python train.py --d_model=128 --n_kv_head=1 --norm_place="pre" --init_std_up=0.0442 --optimizer="adam_atan2" --lr_mult_o=1.06 --schedule="wsd" --final_lr_fraction=0.05 --train_tokens=130000000
Each number is 128 + 32 x the weight over its row's rms, rounded and kept within 0 to 255. Layers, rows and columns count from 0. Numbers have three digits each. The size before them is the row's rms in percent of the matrix's.

# layer 2 MLP gate, 320x128, rms 0.102, rows 162-198, columns 0-127
093:128183224102148127156155098166163147105146075143146124122093117107151141126110112094165163116165144101146120172122162136102122083156114084117098146152115155153091072142057112090034165115169131132125188115106134069099141164137064094177086171129126118124079063137135077192157175102081130166126145149134115121152116066105110123114148131102146108142143117127127130119121092223145129142114
090:133179121099128089154105161074111110057159042082142121109101142174096059117087159114128135133081121111129123138115182139134105095074090125154104148179119121136160136142172158066142081134080127115157141132148167135182164175127107203200069120167145071182096149128101108155164141150134170165112120161093149120159123117156153154136175133153113155131125095150075130099135092145108196124133
092:129120103142084123150194151152127054114130131124171138113129089080148133136156135093126128105160095102178109116146146089180124115133099141105181122105117114089078195160125109144182139120168103110156166159174098123152183085100152089157119055154064142135118130162100158097076086092098138152161188172124086130076094138127091135068114180126200120097132041125136131143114146178135164138131
116:097076107094111135117124091077175186128139143108148093156066090125126082146133166102132170091145128183173126089149059121103148106161163110158140143131106143191101182153094115102138119124115090084111122123113150147110078163143151063118094190201122114127140131135118129168138121086143194137074113105122113172169088104118118142054134122142171188136170082155148118135187157106144148065171
107:096115137148113151099167110140124120113158120159114104097144098116068102094159096156159148064188102123181070136139138139086092119149150108114143144106151134105139141149182033063121085112119115129106161093119135160118163105109122138150097169168147122159128051109154103188183215135196149115131172134186146158145113100150057152078186136101138190139125087097152148110124122122119135142090
092:066172099099114096155166121131109106123110166192128101162073125137055075154151183126144139147148138119140153119118093129116148137173107111191079149129089130138130172157123138139076107126141110109110118164144149089085114169073132143133128109127092087087135096117187045125167052140168097173171090133111160136165141069156194130122125159163186160058108142120085130120148073142141115144094
103:072135128148137094158163131138160099073130171070110106155106104096121155181090093152151125112085094082120094084123133078144124107095140145133187103110150189087158122102157137130112161160129114051133107109143119089119158104117114163127078101147114153079136118157165104106091111140117137136115135209045107142128099082151144141143115171156198197124081047171111129188162179141131134140153
094:136096138132108126146125147077143113125100115116145143114159134156040128156076171098146052160095142098090114104092115165157143167116165078124115137114151123128107132132128176106054112176145144129148147184131191120136097137110085201110147122093173049086111112206163109126162102123175086101120030071120168137139114144132136138102115120098119139174156137163106113089160092144138136184167
111:138141112067134115093140093089164080125147114069060093151194089137112073164134117085085148122155114130181101091120140103163190055131077126152128141138085126124121151155133175160086098136141120113127115170167138191115073153100186151153117099153117112031128119199115112106189161172122130165164092174113112124118081135073144151118105108137147110129181169131105115120159145112133109157121
093:170125169140105125140081103117119130145148122079111144091111129072157127131146057096117107113145147041128160143159130113145132079144190172098191115108128068137107073139145100137163173125079120124164080141089101110154154134104112096193089110118151175078165113192120108136127127153090136131120189100098056138100150166132134107136110135125161102095177052167191121064146141129149079136106
099:110143111070119093045161118122091080167142102168133110081165127114096112149122151149096135110198079165125109158139125123120169155108091135150172075104086169138095080183142114104118130117072143095159124182130086124134111138093132111142083121136162059127122162127098109131174174121131084148115095181144190177162116053128158142112171111150141165128141065149121120116130067156160203107093
098:132177168095174174124107132126103105142102106120091137133175087150091153184161029096125110140113159087104157106126157098151175172098158151113133116091134054138145140187151105145158169151114086131117150109107126131140131124168108195096217097150122109121089095144113201128136116089110135112184084127083104172124130094167160125107094109142134117096081088155093147141105214127153083121157
098:100177110039138087151157161136127166038093104113132130092109123088065136171116086092131108142137151051099085075152154110143146138153137114135117137084129146097117119154085149161147085175151169102158172132193144139148132135111126108145090100102144133098122139129125185161199127055087108111101134148092143143164106112154098184162097110178136128100120078104130152153166122115158130196185
099:088144126145142126140152170130093103168146106051087168105085109131140137176070083133100112056175166118129115076125143153159137069141109136169131171149194139085108173104099150084131152122114111112134084124144145099074064105171141150141164126184150137120125160141127146087139106156123121144152124105070110127091104174206099148139151132100207162199099094095135092173082094160139141111115
095:099120150134149127147172169126079131109128134087138164129196134158110149125165114160137126083137040135073100085201130091144151174151145159168124142118099129051163081149147123138145199086132098109133106129114108132127126079139114159142131127153116147112131095171132162130176080164184167134116087127122058148144183136196115139141108148099172134195063086091067079139086103152127135133104
102:148193141125110146081088114125123142119111093122082184104144100098105101155152128105073144067127189116168159111125108123205099059139141086165166127080055115117109156183143094143142108086125154090134095088121166162106140150147149102108187092161122143113138143194135129148145149083126167127132151152115102157133078111109115119129107131152158027112155129085125087178147163086176122139193
088:160135106169061156103147124073140102116138109108118086162115137096132145143141144119143102127126142139108116101209143160097153128126064110103134243160045173126111144124176135191124140103175109085107114112170099101114146100140128149172119098152130106149127158131130093133095109108152120136135158142182136115204144119153027130193110129071159094182168126110089089088109092108139116143156
102:088132156089086097104166096096149090130177131106137125169143130149068080149133155093122139206112131114088128079137177216135109125111084090168067125124150109121120125112114124134137089111160092115109108144100170134175111203080111116177095114122139096118149107186130056136180111134102125181174178142215144124124158073140116131134084058140123106129167122147199136111117130114140133160120
107:143105188040123155145150172144120139128109122089118152055126107087106148100096130107133100136139115076128118143127134134144178066137063109121093193157185124152131154083102132144177167099166151181128121091093095106203179058170122167181109135159085122161117152134104174120142145103112138090160126081146126136143124150132089151117102133091190165185119106103148133048140117169128095125099
100:168098116141149080093140129192113172067100127161126134143136142087111176119110104131156090131110127102107123128156185100168089089162152166130145131110140127035115148113101117089162207192073144102182092175146161163162136100142152178112105133135083162145097099131122149127102118159136100100072093116053147135146127180182132147089108177153139169081105080110155119129159172082125175125151
088:135161125146083081090128128173122164110062126113136111127137151148110038106143160072128121081128149126126089123135161138142186067159077120098134146188136184069081162175101111126184165178120120162159135080083136100129125120136123172141158142133090162101103182179191102166195141120089146174100161152086112092150101152148088141136058175120144148110126120080124089126145100137104102127117
098:121175130105091135170234122137125069184074092031122185066143107106182123106147164126117163152136114155112102093176127129156122082126029092129116121124139108066112167113079116128110149158127122133151144112119119119178126163151133131109129139108138148110107089145153082153140115080134154132115135098111097148112143161094098109105143154077206151134140095122141095141187112143163142113206
117:167169121154176140042147083069060153049130131151108095153201086166133100131116078102138148101095145106170141093136117154110163102149107104151150141133073071098133106118136117112139109128108149117157142071072126120127157146151163164126087174170121123140122158114126120164144124145189179096094084118139144174195114198126126101140121113142115132109093109102090125069131168161165176063113
084:136088114140134179179108096160090128073147094135168137106067083108150167117192137122131120113088127137167115112169095145137163140172167150147197134095102124146156137135145109065091219111135062124152132117143086127114155095149146156113099182174134182123120121110128156070068162139156161196173075147137104173113146155124133144095064179098143062134152073129118097119122145156131111122098
099:121125166136150078122144121133123124187093113117118118118131132106082123164126156101116163128196126131125061099133130134190191116100107108151147148146130183159115137058075147123108165095125157127105133150079147094135074165062137144159119095140091096042144118173150104158190165148126100120177140110139087139129124081148103149132083060109108134145231107129068088102129089146168105180124
107:160140095072104111091055166165129169149113171123131088147153124131152060138176114039114134130186107132119104146120076144142123181076131143174111128225147092144149088115083134108147114082139116129106118103073087105091125144142140118145127120186130106129134148111073176073138163117177114098149170077150145209154123115149117130117128086179139147156162112096101106128100102111169150097181
108:090131162122100083081152114103157075114151107056084156092113117164098120144147113141054176115135116118159124110113140098165131102141098095184151125075098098117120162145105134110100105102141163108116044051125165128148130139177174127129128133110154112091178157145160160152145141102147182140115039127115154142152137173115130129174120174126125060140108137098136150089233137167126121062148
116:141099139159152139140171051109174128099112083115112131103156090133099162148124108094153100144138164076166129105163180153077130105142082116151150094149121087127081131094162118106097093124187068090136102145110125154138150092123132160078148092161077140137148060107183113150118166127102189091121165121124127144187108073100121202143156194156139119035123134138088133160143177186129112147128
099:124107170162136063090129153119143090130164148100087129102165127122089102123158132103098161103165045105127097100174183136113116071137099115136171136074123151119052096088171140115130153161152093093079060085147176123131094167135149121151078096168098135085139107181141101171104166133152180139150166153125174122171127098141110133105113155097237094156157143110163175110136159136119117111127
100:173079147135117150115102105096143161116118138129136075080153113112125168096110132135124112087137194149127124094182079098095072088174182133139135166139075125078145197105130099112185132142118121119151097147082118152107138114209159130059154155085165137170160142102121159134091151120188135117093084129120150178129125177099037107138142180096127107148120083068160164125126149135150144096188
104:092167124095143146130175145135172082080084060150108129124132116119118125135199118101170208110122132106113154105153097172137151145202127093144173129115113105067092202119107128126123123126194134122148160105135150082130170141086094094132095146125128186142111053137187104131116164122208089107123112058143134130172127141136068140120153162131159140127109083083141075146153098183139153137144
089:106104087126141112117164112106115137100147195112163130144178120135141123167095128072125118130066087157146135150063078101168070074142123149240123192172095057068152075112122104134180183103154137111096129108120140127110136103136131143159141109111150089151058137170149091151146147161144099101141104133098181150077115143123122135135120131206151141190086112112127132137153114069151116143127
099:127168168107114091085159157170217118118137112156158143127175109091135100100129159093118191165138113151101124105162157114144142120147142085157162100156170130169137161206086090096073161099128100129087116140056207097132143214137104091134101138126129154082147125114148139073107173095144067136115136111175089140108119131135176125131127138125063167086128146115175159105127093123129138103198
091:126132141157162182150137118151107111091160180097141118160133091073139190124193092157106095097070149140137117153109121154106131159120168110085143136133117119114078150081150095126156141083185130106136115154114077165089141128127130116079100168153036209170097115126142123119043087135134149117107116128119097147078136142129045174138141173097102110172126141167128138120119167138171170050152
093:109100168127148129100090074103139110144153122093149179103102148137166182118098071083120112158143155081128126111186175137135160145119108151187155133132130133140097218078091180150104180149129088145175124124111101150113154072129157118067117107145137126127138151147111133099140136131128108096142160129070178123102063027109100163113102136159083105172190138154135082176170077107108116179138
119:152096129111086165168118137160149131147106115138136149108119014097158135168216114146154080117100112121111120088129159141134126112166122195151089094137130126081081108101147102159176153084171136101135103120114094093106153076133123145141169111161077174154120106124124149084087150108129143088145146121106099161121155099107048139121107213110185132089121059092120109189140156139184126156096
106:110128161110071079121169165139129155181113182162132165116198125124099086128130138081113166152218123141145103178059128137069152216190135111166104122119112115083094131133148138116175066135119115112129120106066154114087126169105132119141109138116111121065110143120127098175158140145186109133149192071163115147091059127147096135115148114124142125108143150098047120097146144111137167116135
# layer 2 MLP up, 320x128, rms 0.0926, rows 162-197, columns 0-127
098:110190167124105071171143170165112162142119124092136087130139142147110171124049126090153133137058106123121096140098137134077133153122169098122073116079144168139159168179162163121065129108110127099151160199114160107120083184141142145177055124115153070086090102096129099121121132105120120137143134198100141151185152114126158139143160121137124109103148105139159223052123148099133112155114
092:097116155176144113138150173186117081142099048155174103108106136058150117086146115106165126146202057136132119147126114128130143116142141084113193114141098102212100101079093093135113184184140146167139095181124091103142086093138144119139111143155120121155077080122199138127099104109115113138134106055182123138112125168131104112096159120059146127115081139161170120081157161128150149107140
098:164124151214158136138187130124156076144120084171158142092127133100086082114152178116133161184141081124112134129078128132157153133129150114131129109104159095175110100095135112141157192092119104140116119174104120102118083144070076080148096159093093174134121131122127160160115087155146131089073161067173112131210120203100102140142089141182077118111088136146082161121095065154130154157120
103:116129059135111160171164176098163140136153111056137151176144156113129089109093069122101075176163188095124147070118069103172091163131068123138106101114131112072126074106127144119141124085171115145179155175181093184163129114090140125172129144073138126121135083139151147165098124150106147160140137166103096139119118101129134069120056124145142157167190105140121113148131206096105134165136
100:148121108099189127133113112081166139161139105154115146070061128162128092114155144142103099085173085154141126127097103118129176110091193226130116135131198072105094127133163101098109076119077146140134112127156062147166148098120153118056124159148124116158136186104131188108119162123143137127152096126106133170156044089079113179123104107111182161169099144153118125189097145105123122102145
091:142183114122112149047080155098188107061192133087086101143135137139178142118137106167191123158095098137070139139111118066124092150200179176143094127141144116095184117194125144166162145182101112079115073130148144132118134127144077116108076166113134162113109110113147170093090129153144049143105137171126114093133144155181132111148118138167153137138104141101083102157105102083120150143162
102:140187153082099168122107116078111130118140118174141069116076114180088159138164150167084130103123190108088116131108120150164055131097093189127161101084134131159104091130110147133123151169167147147134139162138144059144107158103100133105129114145152076141109133144133145066113130098056148088167068118176181132117179168169130122156042089139175145135102066133131116114153107187131162121152
101:176190088074169188125115145152165097149099103113116119167115127129178115144183120129152169134142063135124181148152068118171144095205081098128124140173130145132123123112077076145132164115078052116156155078106091125150207119112118124195126114155115169126092090135137130091096147147065148141123149083155073111049165151141127097138135098145117120087146150143171116096108117150127123107164
109:149116069145130149134077108094133155123134094095139120127072156101086079158106178078131146234103169145123181185141095149052128135080102132162137112133162131129173142093144182124130073080103131114103158118112091126104117132096131151112092138151140109122144192138090088173109105127179166165104105165142173168179134165128159095055129140093165113115098134152113160116098064084135110176144
103:143144118089175150180084137114164138132109161100123127149094120081155133151147062160185105101164108073100185139189098090157086092169119155118105114084136062143088120165110139158121182184111107080165141157101144095147198139095095139127110133129115130080087090169125121134132182142115147134133129093071157145144151108105102101073120186151158081107185111152182093146171102123157091181099
098:092086189099160160096162077119129126107181091063109110141135128098187161119090091193185102130136080113117171098112186087096097116138127162138107164065128106140140089197205077138072143163139180126164136129134131135166104101174078139151125127112130121170068143151127143139169114127123081088161137109093139121121091090086111130132171154160096150163142102125175134170142171133109068143108
099:117106115079127125045110114115121099044098141129098076140115105094142156157170102165118165015127097148160062211141155150164168081115137110115174144174119157121132211086156132117171158122130134095193153095155090084126135158119154114167115153164142136122135126148117171103118174145138124151150145161127110116120143118121095125154138129118110107185169159121141056116140150196124102104099
090:126088092156095101140168156100111189188116145068124092120122115106167136096139177134174174104139040136128112128130130076109206104116081068101170148142141201144151149104101128111130151110046107171124198156106106159147136100136136168145135181165062146111115126143128118152162080117157131158089140105159136124099167088131090094139088075144128170122170144122115110121172073168132116143096
092:159105172186123162150097103102181153125163084160133164077123146115062140137121184064132110096134119154115152098113162105120171142104147116117191112099116180063134116118102124123155136099112160158069113137157107104146113135090096156145088085133122211105138171172137094189114144091150155196124097132168140106038123137086120131070116076132134109111102084124102151107154159144113158165195
104:119138102141187119133108117103124110119143098114173148107096142159037105124167152104139130133184102165096115162149133160128086082067113133068146134150153127210160154118098120144151127186151100158118114071146113050130069124143105091156110084193119145118074102183151150152209117141158138104118116112150075112084112146167123130100158073106173141142137154129111138080125159208115120124083
094:117091141102128101115125140063146104181182122133133068130128125096141107103154172136148125103140062128139075135103138164095118186085106105116092162149147167194165134134115115118143210136131091117090139092115142093169070181117113128157119098123121105121135101118124122140080169164155114185204129048194107131130168186176104137130140061119153176194135156139100117089101097181132137123138
093:123126071179085173141126134086179103117111117089148086150105131107101139143104126128144060137131172125106161069219151151087158097110066125107116219129062123100119142174164134190121127111157130130084137134174125145124114087108111155157148121158133154178150162142130127110104113124162098102138135155157096108195148124139035147158134142074180110191153121111108095082125104105142102184127
102:113172119121170127080083101150130156124202151105140134142141147146125147142115091122108115118101086126064155091161085158109088140111122125142099125149143106066129164131158147180115154111104120171130102084107103125119131169137109152086183150136148104145147132160154126170164105158226126133110094132143159139096172118145074122098045107069177163133060134170162036141073066143151080125138
106:162153167121167151119131133127124053099128108145115122078141143135087145137135131168105116165158073098085064157175186122138140139110079197131103124093197098144064107139168219150128141131101142101128112126098146120113157153101112106130081126076117103112129181138094132078178170116127150092176116105115162115083165095152149143117119107046085150164152137084163158129179090156125125201126
100:152137094166118111100100131163153155155173106138128171177126120129088165132101117101134125136170060159134101101127145103118124144089158126149134169159121114106113122125052134131095174078118145116211063169106148109048109086136131139163166151133125093168134048108103170116103125193166085078099067130101193148103111159151155104153140152161130136049054116153162122109131110171137129131155
095:067167113126116149123155135097127183049088174102166222117148130116097123168113166079133141138095169157114148140077117111101090146152102103156094113112100172094167173097148127066155090079129121093142139142178127153067176110137147117119165173118160120115127157105120104151175186065132137055108091140104068163131127150167154111158145161175118146098081170102093179131127162106134113125133
095:150161159118127146102160113108157228057138160147152170125191124123133171147079078104110134130127165167122125130095177166109126143209151171133153084092152114133082099138106131164170135136135159143144101160110089123119174087101158054099134112156140132064165146129147206117121124167094154061139109142101129128114048095098131108135115196164146116097087083083134113126113158145119132156154
106:127119103147195154091119093091107149143163101099124100134117094205093099121093171137101158070190137157110063127138115121126125125133115123106156157136155114121168160114157116073109143102106151156103118154101114070155111148108058145124152126169146144145125160121084235145155144151187152070113097151105177168141128125173143112088090101092165154106050111106154144082089069160146162121085
096:112136129127143103145086127087097116084117102138119188124142125171112168169197105162107099140099167067107121129126098094096144174109158125118105063157095131095112102176142122102167157121123043141096126074090139087150155177059093112141128165198127182111120143139137100126080183093170191154162136102164129104115178183158164151148063122117068084142110159149142150121161132137103173130117
098:117182132070116126135147161209138092097111144166062103124181116159122125116121120122158133169097140133122134123183103091052146122112106164158131098100150092076131167184110151134135116134090087073119100079116127169093191120148156120056111148152089156165108134108134096073089142152141113077114097114107167128115145091166180149134203180148179158097093107110155149169150172077117155112164
111:108156182127139143117149150091088113119157122178061138106110129103099187174133161161067210093119126130084108125139138101094127126139126132144157070105171182134119137125109189137118094078092101069108096124122135093074128109146112074122091226173172105114164084154160168155110154116105142107084166147138161110135174063148140148150144123073177109094144133124148170125139117160121195107111
104:128069173172061130102091150099123164126181115113112103166145079100162155145130112141204136119166099145119081144134102134136111075087163173101132164156113104187123091149175106120158146135128148085128150151071132102155135056135095146150120084162070169196076106143103139124156154140088145140175138135173094112179074135095068121102100157180154161107120136122157107131093137155139176151059
108:142139133119113175095102132073122131113202166079075109154180095112145168103142084153127100163118169108113108119153130088121084125090105176140095105119122083093102044076226100065134117095169091081212114132145123190122136099154120140120151166129157087146130138090130142136117130176156181089118099122085148177151165116161133129104094183152148135116136120123159154105147143129159110096070
109:074126114156153156169154138102114116113095118107137167130078108109090125147143143183169172180126133139146092086085154149137128119108084109130075167163115126122088160150092107152078108107084126058122155090122183070103155144126148116139134122098146169180110119147128124111102112064129164076095131083168082134095062176194137146132110108181159154173145132148071128114113179155149225172149
093:098135109044148140139135147114174124086178095140164118106128096135155205113108123130104145140156128114077139073135082103109050066154068180179091201146122137117150139150129151089130150116125133189181136135130163191110138089145140157134156121119180075174126129109102149096081162154168088110157084133105126138119129139135114066122096152097119183138091072080158132159142098168129075150122
098:088043130095093106101097069127139188137149185114105089115159111146107150158086134187132120110104143139142120093109213126075139142137121158123063166178088121122133118159162117179116046152139148121131113110116160167131137130143152108146179110054151086129158092130102075126149144143089159177176168121108163107163154125084132127148121190154116089089157174128132108129064084160132119171098
099:168121185169138058125072115154126129142128093147130162057085144124114118118155162155126098101182134116134115128142150106030127165225081113082183085169108170154068113182115154155126125126133136133162128168134120126121132180112152126174110111170145156092149085084123154137130117073119184140118125090120054084103130125148152122143159102103113096085147159140140167094116109145107189159176
098:159104117068059064130145137136066169157076080165108098064139131172150136148137144139132135093190098085160107161100120134090145170145142062125155127143130168126086098113147170139154107118082163083183068123137111151070105093114137152117136142095132126062148145132105151127107196140202150111089073098137218141126130109127135147156164112142098105152150111083090151089124122120141173132157
101:105117127110130152161140184220093117200137140097080120090156101107135142113162102129073153139132147120121088160118135148186102091097137108161143121135085132141112147089125150126133154108197136102111098162126079192074142110151131153145131151098075121120150088101151113187120121171144129074134101101163227128066179160134083098072122093095058144130120147143125130178148105105169167123084
098:134136125096152189118113152089101148099093111085110108129187121135117131163141134116122100079156130152125141096163116093200148093130071139148102092117160108104152071117153138121161138120163137140092144114123103153141155077100185195132204089112094124078195166186080145144177148181097193111103088107138089104147128101139130069146080140093083179164116123127209146128165124082128099159117
123:151117113144131079136191191174092169144097124079133119116130108108134137104116143176145155109196128158170073167115121204115207089140109106130108145109085178142151125211114122137079152156179125148099089140100160078127107109142142112169089101129092115165162140110151133108152155180102101139118180118192095102128154137073098069132140120081158149139123137105141154143082061061137108098123
# layer 2 MLP down (transposed), 320x128, rms 0.0912, rows 162-197, columns 0-127
099:163137067137098113095113147091114112165143114128169071138150067120104129089117158077088160102157140123151160114119150163144098174097066166140173182114170135121130199122130089117109163201160134151118148209153087163132166066103140128133190148101063110109122163144117162090090115101144074155123134096138053152114111111152149120127113130135169135150045106094111138178132172110141174114137
091:145125130118109143096081101115148116151128152132104124133155155128120174173114170113093104148176156096147137065143153100134090164169062142154110187144160159149080116108168058114114087155145107141105056161119086155118118131163125130181183121088086096083114176111109140161117177103145054146150115122162094154176101166063126142127113123134175115194089111075198142070149152140154080142129
100:163172114125119153136123140172135148052155101159123185164110068101117112074132106153212193169153103127141117141141131155126097078102110102147127097114136134156069099125139255195141059134163144123140129092140122083136160146113109142110080101115124199175141129120120126098136159128149122149133099102176076122180093122104148132108128122110116100117107136133120086132069075115153153123127
108:190130203129148144172127176117130123140105104110122142138174116119129097195155159114082139117111164146042112147118096132171141142112061088110062106087130133106175116162149234113079147132117199108144129099152096089121111115131067128132128088080096170203130163118140116137173108113151139164119112139094105128088129114144151088090132090099130135112113199164131140153141129100184086099116
103:176170127144181099150080089124163140109106162104091115108146184132088169145095140114174153114137080125126070183133101113139106120124206146122150153159127090100086077067122096111118125125130144141094118076163153070112062138187062166161186173125143150092096077077173146110164136140126091138141111190131130148090177136108159145145152159146126107166092176090123120103165144090078101148139
097:094068097137170144128103137163091097196123185147104131116100114143136128078135107156089137085141109124126064172069127138150120102123165141117128114157152157117142178098088117149154082163078134101117080124127159090156116130171078106172140144145146146191078112122118123118119162182115094119099094162137145135146156153102176047084088112111143047141154184089138149156163122163200118197091
104:135136190113096095092146159112162133085115129101168155167105124207128132168096102160095093110152125132150127122074100125163133105128078210099110136094142146132106150086127141221130178125161139072131093123114152164122148056171186108113178147130123077133162119046161144136112128131128110126070151107153098167088090127139067101132142114115134155119198078155106098150100144136140096188156
099:099178196149129117130106118102119132123090165109126107141116183144122098233109146139068097123052119140169070128102100110141115145105130110155099129141131133138143090120168104081151128129103144083085096203137091215175104132108146109160165101135145148101150109124143159134170151089204126136108164142090134207116073118150155139095159087150145105136099151110078098111101109114165197106099
108:182150134088115186175089131155162082137153127145109150105067079100113121136114170161172157172113127140151161149099081133153148152147093179145138114111113082139122128137121227116106124120100087107130069160162139090105139153156132046087112105154168170131089150150150103102139054120134120163123090152084081145110107093131192128165095107103114119111151168159224074139166141116096115108126
097:103100114115151115144129120071093128069110114108114117198159186155126138149160117109109064159130102115076130113186088133143148148132164144091172142090130084139128141202220140185093119136088110089165144157162091159163141204114149157114159110098121101095163094114159094088128130136150138178111128149120144138075160137088160101125108132126157080119124139177144142070108162113021128130160
099:144105160125051118157096173136165131131148150108090116191124079140120193150143122171088123088122151131157085099173165125150108141089119146112106100111140127183160144090110101122126167091145179102115098092095130135158080047171131137147121114164077102160118135146118125188078129156133117136136112127129002109149148149129090148209091131144134093141127147105048170150125176111138110141173
099:131155109129193066114148145136132155131140106103061128126129129122180173095103139157065097166153114107071128165118115176156121142110183192108050104106070131106162137167130092085117109107144117122151115139117094159108168118143138149176187121091191105152157138037121141141153160155124178082150103135128142149132167119105185133111116175081100082116149103092083117104067174101099117180125
098:135061114095129139141087129149071121118111119110135113123126069127129134123168156170089096127128170104135148131161139164093131163106170123154122141168092192134166121061146255183147102163163125105141085125125099055155139113125080076162109116115128104145092146140158095141125152151136162140193080151079177084124133114110179141120154151080138125149139121118082103103142123084156106124079
097:131117139113098148128096166107093129109103076079098133154147093137111136185206157136150105099105190096081148096117096154107125097133143196103095096125102078172086060139144153109150139107147165152120113101125105116156100161053128153142159051194098182133075120157152140137135145114134121139121151105120120078118175200123096077151113204110122118109159167111152141104148204116176154129141
106:119178109144116126096137093134163147125135167157135142179119108141124147134101100136147105131178125149210164141128108126107136104129080098095158116170120113154103146037094117172204029199125147043135153152166102117161144134138101104142124113121128149129086127144097178061087139092108084114190165132082181119134082119115125092099159112131109110119141133195170107086169091103161134134153
096:145172117158120149121122101147117114141091136149120146114117080107103129156173097132113150114154125062122069112168120174102131104111104102138174107176100167148082109111099173131206131155087129108132112185114107068121052170107145164159112107112157130087099111171136146162128154166098105111223140139181140161179140135150117153066109091107199125114107079138056163069117165096138125074149
087:099152150103194138127140142128138157094111120160120148148136255168127128127090124136148159114155158096090138132081105077120094104122139137144166072143133134129077114115085117110122144130096145165143118133166116127100123193087158127111125117119192117138155121080140099114091132162126131098118117110084178041129192153146199120130154150137089108077152111179119123177121140111015091144129
105:079113119114132137203101101111100146101149090133150132106127173130157078050151130139121078116164153164112134154128085097121129106091115127103086175142094100100124121164118108161099090090207157207099149098146108175145154081183065175184142139134157154163083097124106131144119122115154118069207132125162127132125196143107112093164165096127114132120163092081106140162084113169109184145145
103:092101156154152131123138111186163113078109171065096123168174088115136062129095120094184116109094147153183090118146140119136099147129160129127148169128140082130141166107109089158080148071131152119119147171147148121083115092132108089150179129166147134138105198090153098110091129115094156099104170174154076119107044105070091136132143125199162173112095151111125085172099205103145140128163
103:102162106165171135110127145137098162095099093123114175123119199101144155170128140078111184138100169138044164074169067113208147164083126154135105087113140139106102144165155106113114120170107124146094117138128110156176077114083139113083171097135148147093114107156162153107092085167062117132182109114104116128116137146124180107196118076101153150175144170072136107163135166139130135058132
095:152061141155118121139102104156150079169183135080102092082122168114087117151189097157112083120175095108165189106164120150138158158126144125070167129153135136145141086081129177180122140152099095158146114157140173129139114109132109113115115078120137111134157129061163114070100085173144177129180110051178079128133168143120155067134148118118112169133191124156146086146068111135113123196145
096:152088091150097117166097170082125150166129141099102120135065065127083149160114053071162128103127135103145099186136123117185130142146145125120120129131129182131178082130083128119113193151116197095155129142108110118137109076110164180105092102139082126151159169116135107123065127126119117171149117161109168112098160120130068202111098220130114197149179092149107161139105135115158132098096
102:141116143084194142111095128116102143135134161109099053140154161151102118136138126127144132113085139106103125056181084108127141155137135140162083091119115095179146144097175156196150092191120138111148103107141081118102140147083130045097077135164170123150100127118096115106126161130111114126149190149194177134109143175155094138102101186123161096165198110107160141071119173097090165054129
093:154067150108131124136104151140119122127143165106086139158124241159151167148127138143187041127133186079128103118114134153116150168101135167078155136086109137107183125127186122110117086091192103095119157142134103115109098165156119126138095170105124098097102122131118104092123126078208154126101092137146148060146156155160122126144147139146122119102148125123046110146101131173022128166121
100:118190142142139144115159079146118115101128117173110162140081089107109151077237150131090155154134146120073075049125109112128117155160129065138135142103135114136144082127188157192115174088071143086119131148146114154120134162146142128113156111142093104106103135140163097171154131114192216112162084078114154129124167125140180088118069085090106161117132083120135146128128081098128136183117
109:118132117109154150065167115154109183164095074133137109143098125118142067145103157089193155108141101169134118185125086165066098138154152079156097137172159165138136104098108088120141082158187107128131093098047150080060141137129150169143134186128146116109123117148128123124149173130156180085150129105189175190163150159074102136129124133079126141117156133111109113090134109054183154160144
104:188058098149121140127156116120126156106076115136095129105135138095136126107129060136053144101094158075139108074092105111137126104136115104170162170132086123122081105172066136095130099154150131133095144119126128166106136078160222162153066114154151181129151141102097128154120111131178106160089110152080139138136130169138107220110145118130231129176149122107137169146144159163136128087160
107:137154110090191159083141164079131157139078122157115128103123093138112107156133095156189097114091163076166171171141180107110176090102147151121127126125115144114108149128131128116131116171123120144172097090131114130102122095141090143099155123104099169066088127107163172158055083064130160177105116132081048143149063157157176133124215133134152143102134178145073140124167166135164092088164
106:118126118161136122117158122160150161097069158134124112085117132170167145154095105107101165115136138032159062108159135172146097148101104160195147147094152098189131116127098107123049173101107121156105136110135145129147080105063133180154149095113145146107138118087203160143118142128169147147062138141134115195114144184112082093145129130094158112104176169122082101169087140193137077125100
097:122097139150136110117135088133143167153084131129105136128155207132060176166088092116121135128130134158100068129113094136122087131119103133161212076101130146164102175185084165131077150145117091112093156152077113124106095187101133144048136108067161125134128152146139134171144146120070114199147149136124168030130134164140117150100126105112154151179151138127142086137155147131045115120159
099:102132097143116123087098134115128141105128099143080156140053092147123090126133086128148094113179143077182139149085110159151132132163115105172136152152126188068172145145106164084085163141170143164154141141112165149081176102173089113085140107132122079083124090148097095145142085139103156174122179092169194151120138154105088166152159115228148074089132100040123164138138133152128141115115
096:169172127053118126071149175104135157084090161178126135102116009162113119107146164108118175165141161115147072128159047143118115155101056099174097116158139138159116111138154183126152107131092123106134139092144137125105172067183158113079117134148124146135144160100100083112131110126112153155110095138195134134138076155103123171129200119150143149140153105136074122135128109072180136117136
098:101118090120201113116147114104125153109078105137119103138084131107129118167086087108130115166171124109053138121210106159123090163145113088142147183096138189187145105097096110211111134126095095134140178155098077159137085172121143191144145135150165127145078076121102091138140156133106097155192115145074174104126160155122109176123152093135081091168112124149111115124151104148208097094137
098:113170192136139126152130113129106108127102168088112140128182153151134131147157126147096157082115150121203101111100143129145121207081103141096139069149119102078126139139145136165132123182116139095134153165130126145159189108103122101099166062135095139096194096107160190113104124123142129106054143057119090156124091098112176146116091112092113167181119168169101153170149137112155052046141
103:101118161112144121146146167116131081076120112113129102176092043074117099139161156094098103121074175146126101124130163139188113095148090138098095143106093127038151145147118096064181126123104134183139076130142092069093139148108085154081212131129149146122149155136191133137152132128136128184126126131134156136138136175165148129102077131095182113140090126112160160105138130193220128138134
111:148178148151140145135162116123098130149144176206117149141130132148120092120134160139116136105150144189156081143132051152079156127149133125113149096085146131174093106154133170108097166143113115057049111109091169088107201127111139115095094145128122098147119077155177115118093153075185155154091142152145162125110192133112132093123115118037144125215136117113115143148085123107047158117140